{"num_hidden_layers": 9, "hidden_size": 384, "num_attention_heads": 6, "num_key_value_heads": 6, "head_dim": 64, "intermediate_size": 768, "vocab_size": 2048, "hidden_act": "tanh_gelu", "norm": "layernorm", "norm_place": "pre", "norm_eps": 1e-06, "positions": "learned", "qk_norm": false, "attn_scale": 0.125, "bias": "all", "tie_word_embeddings": true, "parallel_block": false, "init": "normal", "init_std_qkv": 0.071, "init_std_o": 0.0167, "init_std_up": 0.071, "init_std_down": 0.0118, "optimizer": "muon_variant", "learning_rate": 0.00798, "lr_mult_o": 2.0, "lr_mult_down": 2.0, "lr_head": 0.00689, "max_grad_norm": 2.0, "warmup_steps": 200, "schedule": "wsd", "decay_fraction": 0.8, "decay_shape": "linear", "final_lr_fraction": 0.0, "batch_tokens": 131072, "max_seq_len": 512, "doc_mask": true, "z_loss": 1e-05, "train_tokens": 878500000, "max_steps": 6703, "dataset": "wikipedia_en"}
Each number is 50 + 10 x the weight over the matrix's rms, rounded and kept within 0 to 99. Layers, rows and columns count from 0.

# up: layer 3 MLP up, 768x384, rms 0.0528, rows 552-583, columns 0-47
# down: layer 3 MLP down (transposed), 768x384, rms 0.0658, rows 552-583, columns 0-47
up552:50 28 59 52 52 61 56 43 36 45 69 50 22 50 41 33 56 56 72 39 54 38 52 51 33 43 45 36 67 65 35 38 28 40 44 47 49 55 42 43 47 41 38 50 42 39 43 32
down552:51 33 52 35 43 39 60 49 56 60 40 57 47 62 40 52 58 48 39 53 45 62 54 44 54 54 44 51 68 33 63 56 68 40 49 46 39 47 63 57 52 62 42 66 59 64 41 50
up553:47 74 52 55 63 58 50 44 62 61 50 46 44 51 61 48 62 64 59 70 44 46 58 42 52 57 44 56 59 52 42 45 57 49 39 54 53 42 52 48 39 42 35 62 55 57 46 56
down553:53 48 39 34 53 37 44 52 52 31 47 60 58 50 53 68 42 41 45 43 66 49 51 43 45 54 62 49 56 37 49 48 54 44 35 60 48 47 53 50 48 68 53 59 49 33 50 39
up554:35 44 45 36 52 54 47 44 53 45 68 34 48 40 53 40 48 57 56 45 49 40 49 55 31 71 67 45 48 56 48 52 38 40 54 59 46 47 38 50 38 36 44 60 68 41 38 50
down554:54 39 68 42 54 62 33 61 35 52 36 59 57 73 36 43 20 36 65 60 40 45 58 58 54 43 67 59 47 50 54 57 53 55 62 42 57 51 50 38 64 38 43 38 49 53 54 59
up555:39 30 55 53 40 35 61 39 44 51 68 61 52 58 49 55 49 13 40 71 47 49 38 41 57 60 52 32 46 66 48 51 57 50 59 47 58 48 64 34 23 47 46 46 60 51 50 44
down555:66 54 46 49 60 61 43 66 53 46 39 40 45 61 46 40 59 60 57 49 69 48 68 49 37 58 56 62 54 41 37 58 51 51 46 52 53 41 35 58 65 50 66 47 35 39 45 61
up556:66 67 59 40 47 47 49 45 31 38 54 70 53 68 31 44 45 51 54 48 59 65 72 57 34 49 57 45 38 56 60 54 34 45 65 38 57 38 66 49 48 40 37 41 65 52 43 45
down556:37 60 44 55 62 45 52 66 63 48 53 39 53 51 52 42 62 33 57 63 64 58 51 55 53 43 44 35 47 53 28 42 49 44 50 36 33 47 55 44 33 45 58 58 41 50 39 75
up557:46 57 41 42 23 51 60 58 50 39 60 55 70 49 56 46 61 42 60 39 35 55 64 54 57 51 63 51 63 48 38 62 42 45 37 49 53 40 38 60 60 47 54 47 60 46 62 40
down557:49 35 41 51 52 53 68 47 54 44 58 51 54 41 40 26 71 45 48 60 41 43 75 33 37 37 43 53 58 56 44 39 51 54 60 45 58 36 51 42 39 47 48 29 30 47 60 27
up558:38 55 66 48 51 41 50 53 26 49 45 43 59 56 60 47 58 47 36 67 54 42 14 39 50 24 46 53 50 36 28 72 34 48 50 40 37 49 55 46 40 65 48 45 50 57 40 65
down558:57 42 32 67 54 44 50 51 56 49 70 68 49 44 62 72 55 63 38 53 50 41 60 57 58 20 43 66 60 51 24 61 47 65 51 34 60 40 65 53 50 39 43 48 65 36 47 55
up559:59 50 48 32 35 64 47 48 56 58 49 74 55 52 52 38 48 39 67 64 41 78 66 43 77 44 41 45 61 51 66 54 36 50 52 40 47 35 71 45 43 60 37 43 41 59 45 61
down559:54 50 49 25 54 46 66 37 50 40 54 59 47 40 41 46 51 37 60 34 30 50 47 55 48 42 50 46 29 57 56 55 57 41 49 56 61 50 41 58 36 43 45 43 49 55 44 54
up560:49 36 57 43 56 39 59 41 46 45 57 37 64 49 43 48 46 41 34 49 64 41 57 39 36 63 67 47 56 56 61 60 51 57 46 34 41 60 39 51 43 52 40 40 50 41 53 46
down560:55 47 53 49 26 43 53 66 50 74 29 57 33 50 60 57 38 49 60 43 55 46 32 48 64 53 56 63 60 42 45 55 49 27 52 45 50 55 51 51 55 51 44 53 48 53 50 60
up561:44 49 53 60 46 67 51 45 58 49 46 45 53 47 58 53 54 49 47 59 35 47 56 48 41 55 47 45 43 61 43 45 50 40 45 68 53 57 51 57 59 47 40 44 40 65 47 43
down561:63 44 35 57 42 35 38 58 43 55 34 61 54 49 46 53 51 39 51 56 57 70 46 43 47 50 70 43 34 49 45 55 61 51 70 62 51 29 42 56 49 56 58 47 65 51 38 57
up562:51 49 33 65 51 42 27 45 48 49 45 55 38 21 53 44 49 46 49 40 37 65 68 47 57 33 48 47 63 43 60 61 47 52 58 58 52 54 53 49 55 75 48 47 63 53 55 41
down562:44 59 49 49 40 42 56 33 57 53 77 52 50 50 42 54 74 40 35 51 56 45 37 56 40 35 55 58 54 52 72 48 51 37 54 47 56 50 50 48 54 53 47 46 56 65 42 45
up563:32 42 71 65 36 38 48 34 56 56 37 42 44 65 34 50 39 46 53 72 45 65 68 54 68 60 48 67 31 47 64 64 58 43 42 55 41 58 56 48 70 56 39 72 31 66 49 54
down563:48 53 56 42 62 57 55 63 54 40 52 53 68 49 34 54 53 51 45 49 69 48 35 41 42 48 54 36 50 50 44 43 47 64 58 47 41 59 61 42 38 54 43 56 61 43 42 37
up564:51 73 44 40 62 48 35 60 48 50 50 51 52 57 45 50 64 55 56 49 41 46 56 54 60 49 46 56 47 41 45 44 53 44 51 47 48 45 54 45 77 55 33 54 50 57 50 68
down564:35 42 59 70 42 44 48 56 39 46 42 56 51 55 63 42 45 61 48 38 52 54 55 44 35 39 62 41 52 64 53 43 38 65 44 50 59 48 60 38 38 44 64 39 51 29 46 43
up565:54 49 63 50 39 47 67 31 67 36 41 59 56 29 36 65 55 43 60 61 40 56 52 50 58 49 55 49 41 56 57 56 40 52 53 49 34 62 59 37 57 53 58 50 50 47 39 57
down565:37 52 37 54 40 49 44 64 32 57 53 57 66 36 65 70 51 57 52 54 48 44 62 56 57 28 56 44 42 41 55 54 54 62 60 60 50 44 47 64 42 57 38 34 38 39 57 51
up566:43 46 64 51 36 54 33 50 54 50 42 49 47 37 64 47 62 61 52 43 53 56 49 37 39 62 43 34 63 57 43 39 59 47 74 48 30 38 70 39 45 50 48 54 52 36 67 50
down566:57 64 52 34 49 50 74 46 53 50 59 58 43 42 43 51 51 52 49 56 56 38 47 48 44 50 69 55 32 54 56 34 59 43 60 36 53 35 44 50 63 41 40 44 54 54 35 51
up567:60 31 42 45 65 60 53 40 53 67 52 55 31 38 46 37 56 74 53 33 38 43 55 63 39 51 54 50 48 55 51 35 46 70 47 53 54 40 57 64 48 64 51 59 53 50 54 53
down567:38 54 43 55 40 58 49 62 52 49 55 60 55 59 54 67 35 38 50 43 57 52 50 60 58 52 51 50 76 42 43 48 49 48 51 41 55 41 56 48 50 43 50 56 52 50 65 46
up568:30 55 52 58 38 58 50 55 42 67 54 49 61 62 42 61 65 44 57 56 42 59 52 39 37 51 49 37 53 54 48 55 50 54 48 38 55 43 43 41 50 52 57 46 58 63 53 60
down568:62 52 43 48 50 47 56 54 45 58 55 67 61 39 74 55 45 60 71 45 53 45 28 57 63 46 56 40 53 42 58 55 35 40 53 44 57 54 49 47 56 55 53 61 42 60 40 54
up569:53 32 44 44 54 59 37 59 51 47 50 47 56 39 35 25 36 52 49 51 64 61 59 52 40 52 58 41 58 59 41 47 34 50 44 39 49 43 52 36 54 58 53 47 40 51 57 59
down569:47 49 37 62 45 50 61 51 60 57 53 58 54 72 64 42 46 51 46 49 64 53 49 69 59 56 73 58 30 59 36 57 52 40 51 51 49 48 55 39 40 52 41 56 44 66 47 50
up570:63 41 45 42 52 53 52 41 47 41 42 64 60 64 45 50 68 44 46 23 57 55 50 64 47 54 35 52 42 48 53 50 47 41 49 54 48 43 45 75 43 66 43 48 66 47 43 44
down570:57 63 49 45 43 53 54 51 49 52 59 77 56 29 64 64 38 57 59 42 30 41 48 46 38 70 51 39 46 44 52 53 62 36 46 50 51 65 62 41 54 54 52 38 51 35 82 37
up571:59 49 36 46 74 45 41 41 50 33 53 31 53 48 50 34 44 48 33 61 54 50 50 70 40 72 54 42 48 40 49 45 65 54 49 54 30 52 38 54 53 37 55 67 46 28 45 43
down571:67 49 70 55 62 57 49 44 39 53 42 46 53 43 53 50 44 49 47 28 55 46 51 35 56 50 49 47 32 54 47 36 38 48 47 53 47 56 64 59 40 42 35 33 29 60 44 54
up572:61 45 43 42 46 59 43 48 37 60 56 63 32 59 62 56 56 52 35 54 65 56 47 39 51 54 60 19 38 33 47 59 47 37 63 42 55 39 42 52 52 31 44 60 53 43 48 39
down572:42 65 61 54 50 54 54 46 54 45 58 28 45 38 29 54 52 54 45 69 42 39 58 55 47 46 35 61 54 55 50 51 61 55 59 55 38 67 57 58 51 64 56 47 41 64 44 58
up573:41 53 64 47 41 43 52 57 54 46 50 56 44 68 57 51 57 45 50 73 41 49 42 46 46 43 47 63 56 44 57 43 54 40 47 53 42 56 54 37 61 49 49 39 52 35 45 61
down573:49 58 41 49 49 37 59 56 50 63 60 62 39 44 49 59 46 61 65 60 60 56 50 59 54 59 37 51 48 59 44 46 55 59 58 54 55 56 44 65 63 59 44 46 54 55 58 59
up574:63 57 38 61 48 65 67 54 49 50 63 58 63 52 44 64 45 49 57 48 44 61 57 70 71 46 62 39 49 41 66 56 50 29 49 65 41 58 54 58 59 67 55 63 55 42 64 59
down574:46 44 51 53 55 20 43 42 33 37 56 56 47 43 43 54 60 40 56 62 28 54 73 72 51 57 49 67 46 45 49 37 41 60 49 33 43 42 55 57 40 49 46 43 38 53 48 69
up575:62 64 48 35 45 59 48 58 43 38 64 42 44 66 36 57 54 35 55 50 35 46 41 47 52 55 58 46 64 42 51 33 27 39 51 65 44 44 47 43 42 49 52 47 44 67 68 40
down575:50 46 67 43 63 56 51 38 53 61 42 61 55 51 43 46 35 54 52 42 55 53 56 57 61 54 64 60 74 42 62 54 40 37 34 69 49 70 42 55 57 47 56 55 47 53 63 28
up576:54 54 61 57 49 55 49 50 51 37 56 56 34 57 53 55 76 47 52 64 38 35 54 62 47 45 44 64 40 30 73 60 75 52 57 64 70 64 51 57 61 56 61 44 49 49 48 44
down576:60 54 70 58 62 47 54 44 58 51 44 50 65 62 52 48 43 63 59 55 51 56 49 58 72 35 64 32 43 44 38 47 41 56 61 45 44 38 53 35 43 35 49 52 65 54 35 57
up577:67 50 40 56 45 42 54 39 64 64 48 59 52 48 45 51 46 41 52 39 59 30 60 47 55 60 64 52 50 35 37 64 34 52 58 64 61 39 60 63 48 51 64 53 60 44 42 49
down577:30 52 50 50 55 39 56 50 34 43 33 39 45 35 48 46 35 39 46 51 27 47 61 61 56 58 40 44 67 56 53 47 64 50 63 56 39 47 49 42 32 56 48 47 58 43 41 41
up578:63 49 19 40 64 49 49 58 60 56 52 42 52 67 53 45 41 43 47 43 54 55 47 54 59 49 46 59 49 66 55 53 59 59 59 58 26 35 40 62 28 40 49 56 42 43 55 49
down578:43 56 69 51 54 60 39 62 53 58 38 48 45 38 59 50 42 47 45 48 56 47 35 59 27 37 51 53 47 27 44 67 48 38 43 44 56 60 42 35 66 51 68 63 57 43 47 50
up579:43 48 38 30 38 40 48 51 44 42 50 65 56 48 53 67 49 49 46 52 58 53 52 57 55 63 45 34 45 62 65 33 39 64 64 55 50 44 37 29 49 29 38 46 48 54 44 54
down579:55 52 47 69 38 58 44 40 51 53 56 39 53 58 62 47 53 56 46 56 53 55 45 50 49 43 46 60 40 48 49 45 54 46 47 28 70 49 55 40 55 69 41 45 48 65 56 35
up580:26 42 55 62 33 53 50 30 57 48 45 37 57 54 43 40 48 24 62 56 46 40 40 57 57 45 50 57 31 68 63 73 45 68 40 70 57 40 58 52 52 41 47 49 45 45 50 55
down580:53 46 55 62 41 52 35 66 44 43 69 63 34 37 52 45 60 58 36 65 48 60 54 44 64 39 73 39 48 39 37 54 45 57 56 51 47 55 47 45 47 56 51 34 59 67 45 40
up581:55 40 58 49 46 63 66 61 53 49 47 62 59 50 62 75 60 55 22 58 55 56 58 29 53 73 30 50 55 64 30 49 76 40 51 22 38 61 56 54 49 34 52 50 57 49 60 52
down581:40 35 63 47 55 50 45 44 50 52 44 42 37 54 48 63 47 63 53 75 40 48 46 55 51 34 47 55 54 40 42 47 57 44 66 35 39 48 65 48 42 47 47 68 50 58 40 58
up582:48 30 38 53 57 52 52 54 68 56 36 60 38 40 49 35 49 49 62 40 43 35 48 33 51 49 42 46 46 57 38 52 68 53 58 42 57 44 55 51 52 34 51 47 65 55 39 53
down582:64 54 48 43 49 58 62 37 60 40 56 49 49 56 50 54 64 38 45 58 57 62 54 40 67 42 46 61 44 40 45 70 37 50 62 37 34 49 50 67 45 43 47 65 32 51 42 49
up583:51 38 42 51 64 68 75 65 34 47 49 52 49 55 50 29 53 43 50 49 52 56 58 40 46 33 32 61 37 38 65 54 36 40 54 67 56 54 59 54 71 44 49 57 70 40 45 41
down583:48 38 52 58 50 45 49 38 57 64 50 45 64 43 52 56 33 47 60 41 53 41 47 53 58 46 57 53 58 77 29 48 61 54 57 54 33 61 71 51 60 59 72 40 55 56 54 53